From a checkpoint of a small transformer trained on Wikipedia: 23 layers, 83M tokens.
Each number is 500 + 40 x the weight over its row's rms, rounded and kept within 0 to 999. Layers, rows and columns count from 0. Numbers have three digits each. The size before them is the row's rms in percent of the matrix's.

# up: layer 20 MLP up, 256x96, rms 0.0803, rows 202-247, columns 0-95
# down: layer 20 MLP down (transposed), 256x96, rms 0.0745, rows 202-247, columns 0-95
# gate: layer 20 MLP gate, 256x96, rms 0.0746, rows 203-248, columns 0-95
up202 108:541539525461510502565518472508456537442428497541525595483480438533580504450454565541531536484512480504505474509585507487527449469550524548492521440422546527484457500490478461596524491519478527502406487541517490517481454494469526531540478517413517508487444566514534502533471485446505495419
down202 103:490437464522524480539576524499482548528506460523504502561521594513459443510531505477500492507490517517522505503438510454526503482408461520526492465473560503465497441509461446476459489466539510514532466493494526540510468534513490508464525492537520380536545440495422386534607514484518556579
gate203 107:519507525535492580479518548437434512479450493466508551430544477515505465464483476453482558513482476568497571469474503508434453497519488522507497501489462532506494398485430473477433534528536531473485489504491452447409508438542474555505503495507590491478488582492524529554546568477536419453
up203 107:498489520559539568519538482551467435523456482456491500471530495449606524481533502471549483493600514460461566461525493522450527546502510556463498459457480528506477467526490445497450502498476426506483549527502503524422514525492510613423464469568463559467512507578506477459463536440486478490
down203 102:512483463566474356516490527470465523516458443509507506423515545451507615531435480475520486468538468400457449571495473487508546529483517507475544519518489460517512480453498520544500419569592504501513526481495484514511477561487531509458528497492469452483537502443523459493473487495577514463
gate204 098:443536528481449528549554536445509529515490540446502522508527522550491507576508550430496499497525466580550522445490503422475486531479494542503505512529448480442506430601504527535502485465572504553468544534519575451484555474561536479515458454507532532590464426472507530521497474558547534519
up204 096:407473594447554533504518563492522519499525419441558429509465461434531495512523510468516493523531520474525527469543512427522458510485548562546494447473462507460544504510572548503485497414485530513479498473465498456458506481574521490525573451498540439521588486479511565514571526502489499485
down204 099:399493531507459521408475458544526466532539477550529527559500428507438482481420553529487521485521507512554492518488546482507516497530485540508550513493528540468444552481522522469467538458503488463563520580534507440479539488527467446526501538491438515454470554578457537433564406457510488536
gate205 099:551469491437507520524496464492465457507495526499466433591428498529490491493511467512550545481488546431518511539475548505458406543475490546451501475549486471480541527512543409501450433494465462495470505470464463519488470433461536473546475439535381471476489420494462489566531546562499512486
up205 103:481553529480478472517545428489570538514497467499506429561486530545516520517508481550449518459570477475420488477496460527518402547574543508520491479503465442528502470530481488567471488537510468500540417513508453544481490488504515612493438514561538460469531513533491551487403461441522519450
down205 106:563416462527510459587469452444431508576476447534498490543469524457472486442495504515520485525512561508465542510532535433476486485496506483529546428482443579472523471436534493544515564498500498413461496458539519584538434520499471507502574466453535500462552515524480470518507487518496416514
gate206 086:504501517577479512445525507525497571580491448522582435526483580434477469499507502524450474433542518502558524445515524501459421529523507508540515574439466486532532505499532476461555484491476497570473470469559547460481483562518470489504511447484559491507589492518603465459438502494521510528
up206 075:551463495553419438492524524504472560516475498499593499482542560474471476504523521551502494468518480448523488469441508488522389512474522497525524568444481447491544524559550436499531556472438467561506440478556478541477458526545471553443494466499523472455572485570492514473409525488516525487
down206 116:539497439469550495476516524475588522465499505472597523504489500491551477512484510498510499532484493499520576530506495546459511485508513470505517494526526474537505490495488506482484592516503508634483501502487360507505585477507518490507487518483542498492428499483506503490499487414570654468
gate207 103:436485519454534517515493548485550492547467558497534492494474549554464555566490461495499504480531403626507562534538465473505494498439583493445503500488461531420467530546530447498471503453497537511454449539496470467473488470563551513531531466466492456527539456497509486432460461489556425538
up207 108:406451509471523511479538512447536488575468531476444526567520510549500477564511501490543520475536476595550529523484478443549543504447492536465520498558468514453450537512467492542428508435497535480472517489477552426485527500619458498558551505462478470477472544490463509494443476424533447508
down207 107:507508509486517525521512489541531472456478519472510533458498477536537483440521511477462551514512515572519595453535561435596531461525447480465555522540468446504444486517490473504422510467504532548506517488449449534483578493505510493650474524474529461528413497512528484433495498432500556487
gate208 100:556498491574522478506551523571511572510550544516493500596429565497470567505472485534472496491482494483518604517427549503485562470493472548478488544488436501506512508537447526452500509454493489547549484496621522517442449522501595529491462471507443492474559485554486542532494526488494477504
up208 102:528512568523552449578525497548519524503496533503481557547479562532515436523520481470484472574561552454483522537446473440504508416517442515441511472527487515533486535594519504510487518497546563511572475500572481467444440469479547484476547477533488543454549526539556543486509455411529459481
down208 101:504413501391520480481464434555456520481502519513532501560519433523490569484486521495532541457473510512521486392520514528437536410558542494449462531491516518525547497448480469491511502479473427460491488485515589526514455448462491495502553516477503598489492562452469498504435491534540443491
gate209 095:523534541464506530552456532479507548482465514535552486472493598551489533509536548519492502500578463454489502469480499457512441522429534537481429451497513494479511442474535516501593510575453552475487483549536474533516402441472498515433479499510487548392450445481487511485514445541486449555
up209 096:552445490516503492443511497489475530580497474449481463582492444426481494462572546500501556473534554490484505520523495551448457485557463492526504588545553467518539560510439499550465518556495514508507488424462439557545554541488484527571534436481571486503516517489546508494473488460419563479
down209 084:505477488462465469495518521525515486496542504543438514488481582544522617452512427459507458452516415535531481472502540531517509613456556439437495538451503450521525581499538521421441525506468558509499478588480474437506527558517522457508535478445535522544516470521506488516504511480520535509
gate210 097:483562548453526567510560460564426499503502481488472544520501504511558544517475430451572541422506496489536496453509477484481521570498456507563540544487481546411437507483493505519467485515533499372476446559501510509479574541515503429486534526489528496519486484536520436470478453477514427538
up210 108:480502460472589511488554481470453595534492438481512587511486476499522510510441553489549470457478538515500525492521479426503508548519510577557512413485513494468494534495508482549493517541476447442567523486503484512470513520399480518520513445545452492519530498556426441529586451463542491567
down210 109:541504504525497467389468476572496550542490519511469533453575553513531487516430485492473504457443499502519520535541516453482435581559505461564601468530495463528464462456564554462460517562545493509504518503504497519489547522456497444553562530560464468466472418560469491516528505504481534539
gate211 101:463504535531493575474562467473432471510521483553469476480536545495519506471485442526550550587507452555515553495464491520462448499545498522505436497463430513459490551533522467532502514503530544514563512414492436468446522451458614536529493454511547497509497514544484481522446521512516437390
up211 102:497438454538582544542491558440574485489461544383444458475481494532523489482487517477417508485453557450473484512572459472483483545536510466533477489571493538543445525538524482468452526452563470508471500522497557529530530496530420535472416505566459497538514494499548483494508483520545495561
down211 099:516476498512542504498505531494526540458454534480457493586474440456484510551475414501539456472469525555446451460459463492559468572453502491476473535442555531524534438593493473449504497415536496500590519571498530452457492526553450499536464476523552515484505439545497450500556521473483480562
gate212 101:495467488542480528443575561483486435468511454430525405424528562480513524468457525499522596509460542507562531507551453467456496476490410474509552532489525531540480456533554431512453491512484527486472500586517552513531511509592548508516514536500498501488527527460492577476486507498548526560
up212 099:514522476439446450405450520526479472537579506516479492511485520470445513502513462531489504465493521536527477565557477580483491477509491513483525500498537467395482556488418545463543512540533452494570490578490437495543504600454564449597507444458509502541491490480470491531484490484486487446
down212 104:563513514411517562534497492471462499518482463449413550481486445500455456522495429469602466472531489529483528443483501492500525473464560582394575473494475477499504499490504524484517496463458492487387560490487533541455493415480502509524456547466485531487494542499546540543532539519507482549
gate213 102:391509516515495474489453523477529539496480546541467505500445593563498525509459516501509485487516431549514483472463503541433483508434461493592555513538454454519441467443450551479465448561484537513482462501500489462364468468506483497481463449513480540536536478487504491392520506512489465502
up213 093:562549569515533491494489481497487496589535478494548561496446486461456560526494550460491456472516509533457515500555508561515483407510423505478476510462595503520454492534476513497514507499454512481498461513540514604537424486475508519478530524480483529458492506416464552491449433488472625491
down213 099:535443447464538503440542537520499480482461530490486563502487463518555528467422466486494515568492548544519519463473492495452526481460583553496464528426547450559433549521521482490493453457527476491473497526411546379472507494553489516435524531482497475448435524494514470416493551526484512454
gate214 105:516499509486516528542488451422495537448522494554445472455515496446518503530497568438474503525481524467486576474475509471379476471504465574502497460572484515560488488527497605477436544473521509495485515505478550537465486454495519506572580484498496470500549581595499549528514570509516454516
up214 107:501481462535552534485477504541532437545457494487484475548516471506555481479533501481535495493461424512567488526563515565511452508477565344452425489472466508547547484568479507473519538474494558480471508499550480491464557513517552520500421488525567504459519558528473451466547516447550524453
down214 109:495468433535545500514451520451460536496492474498565465444538530468438546526536539512537522503512476547472512466539558493498443392491485398477451459551580493551489500498515495508504466470495476470427450473536590486446447569513550505457559477499486495506499490446440578489516487528510436468
gate215 102:537511517455525504495557579540417480492506488513454475506436529534517477579543526456531529530408505541505484530481531444487473456427488511501451582545522519473503443550528572495541527536542480503452539517490506512545583480588505442471467523505546595545515487445523504494465464494551462539
up215 098:496501561498562535533470454613514493444517424456532531497609513469493495512446453487503503505517505562569497529513454532476524474505492540523500505531499474540442479492502531530435489518504437533495496528550560451463514510532446506540537574502515512507529616540488551550593477508488484428
down215 113:525533570463493540495482395499427525470417537488508559527488450548470519505563521448532506427479477504507481507490516479487446482458574449457498526532457490562500496536568456559407469478533508514438495549549412496472481486500437523544548470483475476484442536488426539486514500537552504508
gate216 105:502525539495586625464533484531543434496446462489506519493518532551456491473520514452488559507534517571533534530479482493461444546448509552457544500461509448455480492518522529528462471485470503519513569473395445419453527487520458541544519511510452457555499558471508497459497548441517439454
up216 101:485529509550580519493506505521492541475506465479464412484501547523562481539489523515467544441472437545556505549509480491500536479506525523488533486473466415537517463493459486544485500588485535528481579539533447585543468518498430422493603455492445515514409484485509513496551546435516476462
down216 112:476512492467463473558515468464500487526465514463522502564548443525518481464471405476478463504490488545513519499478462543494550453519568460447579435558548540555526491472490459550546546510565515563516440507478425519519520514502533481564520542530442442479513471532536454488464521457562602567
gate217 096:499469519490571552541495543552540493539470544506490458431528402543531493497442481418507532480506474479539530475516433510468518491462484522436453496461414462532478423605534500498427521544496536562472511533520547430522503478501509509462461493507487471476468466510464529528476613490545462534
up217 087:483500501506560515570463498543507470458515504465510410453529357486519479527466497455519492491509436418535505514468437541475480471453468491462500489469448494523564462559549481531424477516482524502453502545516519466520469517504502463477458524508519460470482518471451583555460605458561519552
down217 093:487494454568482483479471528565479485510572481486528476500532504407553491498537502532468465507529522491536493652483575520532466464563445521466423509543527503454536475517454483427509489484519540546575476578509456540478547492489468446516518458455570476531450564484468485474512470490491533529
gate218 093:517477510460543452495522486529471516533414455568470495582523486517501567514522465434495548466542583517480526457563480483485498445485574460542509476542440509544472522474501513597586519578449487487460550508480502478498467514486539476525497447491487532489487495481597410440478527474537495450
up218 098:494439513543534557517551533551526523514434506512439471417491491508491534493454492427527530498533565550507503503495470544552492558413471429504620519455502532522429524515458528462530441484503517418469460499501488536465451512535496482565477475490503488421439510408485479453475511541513508496
down218 107:541529497470486511447480541559551545546563563479521525532548534466459477498457479482484484472462519532514553453566475477465484555504441487545483490507549520532508491480507477473425586504566537572519392534486441490432576544526475528532534528455524480502498503527585536468526463414535519464
gate219 095:479508580490518602484520546518479469477507606501501475457482471543551500422448534499500557482512461510489542492522559433421498590486484574481503518497529508485491506462491471479576476470506434527468493484497469428505538450479551476555484462545617493532473487480487457529524482477534431476
up219 103:504521454419493475423539549456431500507499518513470495489486523537460504519496482491472506499486460540557496528553503542445496590504509566446518491483498402485554529496475441544479469447510536503491499402499452464491533499600609491546523467579549446499504492492479504423483477517524451463
down219 117:520499575560570570529549501506486456517503501495454453417539480486518483551471475409495482479531521528503516475558543481525548455558529486507525519499510505461500441508516474462479572555516483583509502539542473491487442480526590471452489574565514508532497586463531502545562466434553550530
gate220 102:480453433503519525443503472509447559542452479536528495541488512471401551545493520487548493533447442578532582494478550455507508487498600489547428536493542534435482482521539486474469465485493551490537473452543558542518405535587484455501486512486505519565542516467500500494459467552522508463
up220 105:533522463461469577564519571508495500452529562521509479454576476483450487480522465511471467500540562516529542403441423507486531510489527516449479480524447549536521489532528467444521482542511490489535477476436447502474516522444472528499497477413502595436431421463524484553567474475502476478
down220 103:476446516509494450508429480502500473485500411523509530528501533489479477523518498523561474526474426536495489586484526491478516458377588509538481449479527471485574462471550524482559496502526580514504482567539456490534504507447449390463524517436481455460475444521506487518472559449531544514
gate221 093:480512570511562448490514461575502494550470492461488465520560569561537557512538426438451522492522484527557463490478440483450444463483548440472552464502481494516445483568528540507522445413478519553457473514473466452504450431485482532525446463523551522521523457438476471476542491475454438530
up221 105:436478454469405482470474471438496469527498432439443510496486440525490531444468476514520448451487509552514526453447520471539516554531521488475553488478556508469518516460465483493533479444525514439509485436524547524503579504546580531529475453364422518528541561519471551518519496497494493522
down221 106:495519521478487493470529488531503393494437518495490541479486459524475521447499440461532494559500472578543537442496514517489478438485442399434471565450520507545445561498511465501461521518513489493435605578537499486487517465514511567574505500513474530497448467476512515489489429589542511459
gate222 103:499516457477515499576566471527500513458533522535406435482415514517484561484496433496503506523499556564550556488475460462466478481545581543562514503543520418470444451545483478477537451501552550569507481550493519530545441483449492472517462471463541478423497517520542491475522447576504485493
up222 136:490505497521457543524517531444499548481473553513500495512523478537541506515486550585521501456472459498485518553494569523481538510496561471453426446500441482506578485441563527501506521495468479440476537419515488515521545457529509514438476475410484530523512457602510435606450558502563504544
down222 113:459492528440524487494518463495511492500442473492493507593537451521526486510488510443541542506502445533490553485450462492546450530440495442386511550501584554505548536556487559551490464530489521500497468487572448557532470494456541501474425503545526523459488441612549481508550509479506540458
gate223 104:471497489492594488499525538469576504519527530548518531532417515511500538489507524572447463510542427548492520484459510524462537485444501564512527542515455468555578484579493548528479520556475499575449497555549503499547491406467485509542524538417518502456483538448545480529519442453480472443
up223 106:479533459493405487534516534570446460500482505541479481485545523506476498492471444489472552482462561580533518505528540465477514550499471554519498467469452508515580507438486459487537468434459425507540470397465594463511564502551483430489457519502441455566533514519539562535513502522547507492
down223 111:531515502443493466518448480467454434559452460520470584532508505470475511496513463499540451462434481541489458516539394474512455490572513517504459525538491472491455429482558492497508526520567462453466537557567599518464461455552533487451504564512463527432525517526479507521482557564505459552
gate224 108:469543460418548544503472527450462545494431502441509476539468507550439554515475476608537491492458492527486518438556513525472528546518482506465495496537538459508520494495591508483478505461513477567474506493523528456480576561565503514404515497536474538526564456547499475522439420553465542532
up224 108:463479495483422484511456547507529487579522466560480422522506480477485500506520591551548526465566431457546536512500495463510480432460506516587427541447472444605502448480453497464546501506508499478508463467527529616522472487511510457511439501523530525431507512521497517493487510455537558491
down224 113:454512462467532493585511515505442535473508538463526567417472454586491459473445583456518457519504512505521465454495446510499459500481444485499526520544477540540513554489549439516532458496551481437550499509490545462482447482520499512533434444504479493416508462582455510482489551540433426555
gate225 099:519563455469468455455566522496521546520531582553459521529417515515555500528494478527499510538519510541451475505444492490498589505500431552414526441497550485496546478567503531473559504499489542466519572515477505477532433449564471535451584520529474486474484391545474518464522495464519521489
up225 095:518477546483507477519503494458498485492516483466521476474488486476578495572466476454488598504505601498531509540407476470471529556509478478485547390487486496496495521537502544458518521488504483484510454402566439446429480524535494524448520493501480511547416538522548547466471473394487524448
down225 090:479519525464509503499494539581468523477417552517522491557462489461457511516546555516503408445475487444507527491493501517549446513481514512476522485550430533461499543484514488553419510482555445489414471454531517619505518455474484538422489472572540462487439553472487442466507523510525532557
gate226 101:469549505453530559554483380539538532527502578562516476493497508525534495440450509585474519424548555519531520462526513460427530543540556502520485531519456500469532487464552525478543494510509561520447495414509541465503556533461472512538440513452555510525519548485473577548518483484506487555
up226 097:482503593396525593568512466549515542448512575539467532503477526509475481510450468506523486508494445502534571471459468509480486518507521480555465507556508483501516405471544495471472499553571559488514536485486522456514536521497481473561516443471527532473507576457581579489541438553532507504
down226 097:499536499455522542535535493526524522485474464498507443570498427529490479482536448583445466418515540498487420520559464475525537499537453528552495523425489510507504547456533485490501430520501449466514413467497564469493448529485478461489570528497449525502560444500471494502404468603534460503
gate227 094:499589494488437508519491538523563476451519541550462564520487530535422575506482510521432517543461493574447520480460526529487444522512496593505435516544495543576511511565509574555490505527536504546453472545522560527491487497478503487429539495478490491543475488501527582540564519574553508499
up227 111:470438493498509448465519548557521473561436423497482545518569433446501513486526487418564487492485510479529526519501503470468468473547523457502513491459514510402427408481493589490486485544499469477542451471483509510563513579442538482590508507540516525546461525493463453445556474505478495467
down227 097:492458476518501473552531501373481516492528496478464502486534478516458454494464511509526465481529458487528477459475487514503480462398482515380489529482489503451515508534558437452466459475435473471527433522555544485574433459510474509420511436503590494496522558522541530516483540540464436530
gate228 095:465477470552539557550541520445495514529472442469523491548428469510472519500553541452414481535394463593439545544479494545464478533474511527482488485511447455483478441547544523452519534505497517563420470525551503488503498490535592505484482463536484453551480511499531582545546518538473538504
up228 093:494525574575498466505402465424451462470467525550541459547472540482437502492540537571473461541407471497478438560482515542475531545514470574506486519540498483525504497482496545553521497539451557547428418508494483528442525534566495473447482454490468524508559430509536473509491472490490486516
down228 105:425493496494456481439457523488549487498518491554533495482524470479475542544475456597455552485450545511477507436504497443485489513546532513580608469451517442405500475487483497554484597469474468524505474519521425537500543498474482449515522571462512519460503427461507526455466502459516554449
gate229 106:512532501553504557489576494502465462518456512506503520471529423519509498487527549531499482579576461538551545482543495525388465503476520491559465518494481525518470488482546476520565576423600540489459467467571463460487484514548457497421517489501451471504440478518564557533534506472517429490
up229 099:499487548492439451503467532530491495540525416518409433520489507530468498528515467543514534575481536507549489517412519576576482480494511519519444505502503440523467520454467518466512478504525464509431549497359532510474508550504512515531503435456565541436473443527543531547500452498525549484
down229 103:447570445467496526516556550503546446506512551502455508499482519484530557488465486563471476524468515512484504451575511535563463481480469444447496426481453534500454456497493500531494467464490473548460431543501491448526509517536442470461519478493615511566559500434477455492458433402540540468
gate230 095:456563479585571515460509465555464533467513432464485480484513458488518538590468483513529452488532498443474474586533383545471529561546503461452520498496462519517518470478554514479535458506488486495428436463523428537459533520467495526502501462480483538476517458520464487579535569549541472540
up230 100:520529445539551509515500515464501501537466495590511429464420486421480483524528521563503501486485477501480497527463529520496497594472505507573538505549467427357434554495424511496508491500535535462503471539493423544477523506559477537479527468481484479556472434494453485485466538530441531484
down230 096:526433476563502513422578505486523485488432516505490434504454466527504531585483460484488477518494461553521470485558458498500485504549496507492502520521397492505492496530450541518464539489498459485525518519562494542555530403523473438513471538478412492499553592444487405482513527407480502514
gate231 091:463511590477571580505486506568500455437476499513506552519521523495525524549493460435589470542493450524434560498469492556526459505549556561521561521480474508486416517503560515550410476545451507558490468561514475435502446517510483538546465465559465504439512475502516504478458474483499490467
up231 085:462558544465575546496492471530484472442535524522539547493549499431507461546471504456563481561503455497468588524456486523517462508512542566524529566463492507508575453513554590564447527542492538547515465523446525391484492544510495488536511489517542437519556542498525537499453475450487515460
down231 075:448478540533530484462545499513531536493501534486552539507521502531483520539542517505573528453462467462385531421545484446609533539451485513499541485446455475536470485464571466571545477543555493534418564425529436523516495478492473452510489449554477543511536496485496498512535541457523486542
gate232 101:493491575556477604491465580455501537485527531548474496480477545522520476504431519509471530509463515514472506465430533554505421524525509518507494457538516429526491487452452413550526467503546533524499518562439489485472453420519454535467555435523521571520496523529575546465541514542492427492
up232 099:548543436477567503465441484576510508505498439518495523499468519595515488478470483520534494559526487566483513518498491504494425551495515519431505456556407458563504491530468452518492462460477437476484477531447511469456435461475493497506512510470538471487522470475556489455556606505585406502
down232 098:473522521541561516522507562483506514541477452543523492569509510499517487515638540507476460541555520505476544441553552550496549507500544485513502567478524537440482441514464506439501586498569537528442471469528494578447488484495553467488435508431505582503457476530509492515419490495544499486
gate233 099:524501506529467483518496536515544496445496568526496530474472488538565581434521482463471467552469425568503535540539502502466524617463509545524589505476459504514513505532516523480491486592516527600471532515455458461477462491467554468533520441479481458529593508518491491477511505436470574542
up233 107:493604482501500474455478499499508469472436505484460500497522519529504471515504511420448522559518463524472494530455496535525494504438549584480510481542562478559501439599564476507485481551447481558478449519536467554515475501488530419535455503467511470482553468461504553485567589555432555536
down233 105:413451524511508459488469451524469478452537500457489531501529461554522555478522453446397466511453564507462484448497511488504552479430564459511563460445489577493452432557426447557525439537543410508522546524463492482470521500479484455529505527519477522496497543510455563524498506453457512517
gate234 099:566498528511502515459538501531480568550518509539540539533544589457449509466512489522487517475488441530450504525485520447495560495554497534482500542492486488469515439532573496485551514535505444497473505521583565496494474520515520578467519486490442550377478452534540540587498458570445447448
up234 095:481531464526550454487440518430505492540550458472459477550437513567499526481475492430511431499483487474521554517511471491509470442455533513451448447581459535482490486375480552564472533496475457478543508478426510470531443499460506568558506471484536493442454542544533541465569468511538505488
down234 102:500455496528447527525498465557415478453446473511431509464421506553511517489543534563464564464528544502498446515518541441531463523499565556529554482511482503526498540515536498525484440503488506431573471462438602519524451489468475511499484482526399501510523500498451448489446490561445429515
gate235 097:515443465531526459537509490571517488466441564536522581482456456470439533526499579496527576510506457490530528522450502452532486475456476524456489428495476590507462501480515499393477444440495524531530515503478477457546474477454450521555443534516432425431518539528514537525563504523494526475
up235 092:523488539508543476479491496520491460519493524486549545460560483452567454471481487529579632490468464514483475584503450532486504464438435542486519467522533511480517500524516533409457487532486477534539525504409475485535489547510467507487450498472541417492613483516494533480509561423500507449
down235 088:470512521457480575487444485513521473523494564508555489499547466557494516515614488510512388581451495530502501471531548505503517473476535534525543445475461514473509507453527465524470402548471548505472478511487479435474514483442520507425455567497547504513481620504500480447526470534496552545
gate236 100:451525500476513504463592441541533525514505557466471503453456481483417553591558510523572519530519474492548536444499546451472410520539465451504453449499480465508531508550519480491461462466543582493504468475517542560499534449454472471498441509431559576498534490548479477555535456473498499507
up236 101:563502478483458526547492517469469498482501491560481478498470550478466470522535525512374466471538544510429537517516442581449611476534524515413501507469462394545497487510499558550504493501535527505485562477484475502508454481503501564438486419524459439443491489511556490498490548545459491516
down236 094:510468526530506508504501536471481469409496474490463451511490522446447511482522539522537481520539424475489473533530492558410534517482476579470514498435378511477468495534536507542497457510542495535466572492437470441523533461555553464424570458486455449487514407479495536507477493499508561560
gate237 101:468451582535542553531539573503488487494500497487424587534557475569508476472496531463503513525552481557555506540547446503503500469587476540377436471541515522514477534512523533459487498535523442511485534515520552552507506433506487470475491491483537469496420456455545525453538485567514522448
up237 090:524463470425453567530491495513587532511530531441471506455459454474467499516520499603531600497502456530525498474470494489551487529508517506603519507435519524500530554458492503459509476583459519541470505468450483537465521493495481513529524519520556563440535511552518468455504410415472556500
down237 098:461515508499555457488565563510487503466502555530542525453524497487418545492488550483465460583462452511489521513501540496455494459440558522500503478596487453512498517511498424468555437452468461552483525419412467427483473549490506522490553484504534479546564484505500490463465505569521549586
gate238 104:489524539489549508515486526454558510532458493543478458459422473540416528527534539559515458476475479462500518514535476520372487577461535447486536508565532503514504526482511526532494451485507515537470497455470427448458492427455569511461486571488448529490485478603447448497541490432488481509
up238 112:553531499510489505451516487458509468468485473447437563599528499471489474455566518465523518446523450528496486515437440530467571517534560475468486497541508449480543550518500527469529533520521584439463492493502536516526544585564460528519463382515548537490504446445530486436557497498449527512
down238 108:546464491484503487521547480522495497463524507526499470429565422514505493466520491432535464513494451500468549474543491450601402511493429559477491470548533540596522477467497483541470508474450525536461527518569525530541461459421462484519479477513513574461487517579530588515513504463445454516
gate239 099:533533519460568501469547458528494539509523497485458502484480580578532528472441487483489564467546507526491488523464513487520576542554467560528512542467440486533466430492474450457418509480527460494479524488485513501515476520535479529541548446450435521545525510502461426462609430431560439474
up239 098:530525506508469521513439523519522433490496434500525445550487470551491507551511566407445450501509477470516487485387535526503443479563491547526439513496472533455494556548512546525459532565448521540457450525515481475471446472497491441472509519471556434488551529493548509512517573612501463494
down239 096:485476483376547504495585534487525513551479463562546504492491503575475492512501496511556576568510517537528497494528497488544495483537493495482547505413530457499474536480529527505559501543482488459483496435460519511574525497533468488469426476462473486515478495490462502471548537559407393592
gate240 101:484507454537551534548495437482477504519563504457538482566466444506551518536456517498483493537522508533459551449466586472524478544472498456469486466566502519539524483513501469450475502499509486492489511477548504484518451465576406465373505510466451461517622527514462427532474566492551512518
up240 097:545529562529532468525465475448542518528433546513508464519485454528551512581450457445489457514423525518451483520504461530488532533500509484464456509461475457555583462509508535509530498501485583455529424558531514535554479508522604562522519548535445470445552527496573552458506527511493548543
down240 099:469510460502468555483525500581551542456524429439511555428468494524470510513570523524449590458435449486516521455492510531507411401412504472453498536540519518472533497515539471479433502494496490563478435476479462454516529460492481516464509539555505493524450521503541422483517516499520562446
gate241 101:480545498506533488467504542461504511452439469408488462473508429519521508502482556507526488576498543560519503469519417503483462479556544516586455563517552529478502523478533493496432550484551516461496463457515533497536558420435543489483497448563449470499463507561458450585473462510547566523
up241 095:457490480519481505511524491464475497524507573537499513455446491462452507528520532525595489531509527463545508498516482498552440527458419556472538500531469540502495526531464599454451517507482526516482417481548510430551582455620395459510542537516468532455497544471460517510496507504555536527
down241 103:476479537521470487567505522484486491498491472532497506568427532388527513568518504471473490518571508502507476551521520504510512513543553519485551492553535477495487535434427471488525571585486504492492495491435473591538593491445537488464530538524488502464496491494524455489414382541520526556
gate242 094:545524580482513517446454523457494491578453540553510471448572524480494498483519515554456492505454486536560505420510548529488462536526482580523554442512468448546436573509527445511463470511505452561519456573491509467428541455520502499495489412468512547502465426518499427527480473504542491516
up242 089:494564546503540515464506544520555544454505571536520513454531478474507480451511564511447527518525578491529461470465443466524508539528510540501458476417482532585462528526525417497484558453423414554512493543473566524450461422482539493530514473503476500451448482540517534558520544491556452502
down242 089:521534539574450492488531536495555501542469490483513551457513462458523390507518467465515505547492547451494532594506544525506550490494526486429494479522501486417460471431449502555536506494519449551475519548467415487457544439506498527505484531485549552522527465546618460473483514461472556466
gate243 100:539527429431482525474486511446501489536517444584457490454441537496464503556530567538587521487422570516539505476470498509478419513504529483481476555532529537527574499489459528471542487537549538475504536513494515467512543493572471530451471447467531538456580484527561507476443589532458494485
up243 098:478502508494536540434515526559483508492564561468412490540464546549449495573452488483549441525416486534494474440486520427526436484482500500484523523479485489513497502548483530589461588546540483503542539505517515557485445500550464543461588492468451480446535590475555478490511476520478537487
down243 090:504483484427490550544495476596497562586497516456460485462521492506499492431462522485442540560513475536523407556518483486573472514526503470438537418527505497455500563492513479523424532520517538560510514556500439477471503530575447511565524451495522486513525478578504546497481517481518569559
gate244 099:572487447507523492507586458525493509512454473460513559468505447525552534549478483518461519453451554550500561494461559482487428566524503451558497575495502452459496475551422429511553549454479467554494519544434483519509437485500604542492519512502516498496462488480512573558435504499516539482
up244 093:484564559531478480557467512491466527479525466529554417517470519489507543491535610505566457505509405445495462471510504479484480484501423450454474445470506529509474503483524542449484470539434490443486438537587496487508553524566473502438413518420533490509490471534505470440474472457462494530
down244 092:443415534531475498465502469447543497525467475511436537501498519435503560537410459487486549466515610546484487537472510532450516466556579528521479534491510500525455513504566476496496439469464496475469537567443493464468490460473426451527548519400504451526493539464531533532494570520537514459
gate245 105:527501529564458593438533536475537520451533484505470468541455450522465484463461512441494533533500449540531524442492471514473465484449494452568507485571537520501412520504516458529453529527529454500450506490496539474543578517559453496531545511536599551542551516558555486552492431452507523542
up245 098:522516491474519458547451459510475391482448589501511548573464470494584475521557470546507532531536527446512492512507410540508489496474521491486474519551466465462512495505496443425504549457544512507473493553497491437474465482503418547461531578465452462529467489448533468473523552429524573509
down245 103:469513505438498489504488526459508576502522425472469553558465569499478456471466484512538409532552473533545523468508567515502456468485440517493494521488478485517497519503453499505533589577548464573504515484556409492482527565550520552448499456499434469510489433566546512541453539476479572477
gate246 104:483556494507518489497537552413528515531470520471500486554460489531478510550500496529490483515489470537516491467464575464512483514476491502576507519473487516579485444476476478545543560493580495470442591528442585466505501490580535485504460415422479535480507435547538479550588461562524443509
up246 100:530524456453462489455525487470482542544485455557527578459446489510521496546529507578542464545494488514508445464498550469551457521529438508541518523433496508528405496518456539531518565410473506521441542459431511465498492501564453517506471445490563534499545525503501471579540565554478425494
down246 092:536463486440483525532549537499432451432507582462453484487539491509479412522447553527529510419470505475533475507514409489487560485391480454463506462485473572429477468444455450548480562542527472533508483475436521494459523512450469534451516462490453509538478462523474499499514517471554546479
gate247 095:469526446493556486475527487523434550530475572454503405505545464458467541539476550568523503582460503553434527538490479569535451567495508479483421498506525507505466511531482461519462497514546482508463496495522428443530532463577504520470421572540519555466546572449540502544501467491477503483
up247 094:520485527532461514493519464518484541482533489510525571450521545505564501441443431491530533477581489490435539501480519533481555535511490546457564541502514503489547448438449579497457517443479425549530533495564515452415490571518493542475474421525529428568434497473433512497517514539507481511
down247 101:507503509540459462523501490495533501488517418564507467526536531503511507465522523540530445522414533477415514483465546424516547504430481521512460510524473516514472501440540599530516622487518559544526559509523446540444557496536443541542546498456465467472486508482508510463466432427552507532
gate248 106:427536418481485474443521527452381489548446541523523494500530512478562519490502575461403531524473470471569534495508457395499496568504475469441542444467488539495507512524584486519507496513522531476538506421554489467541453509542475533440474442493472511484520478481499486566487461530483505499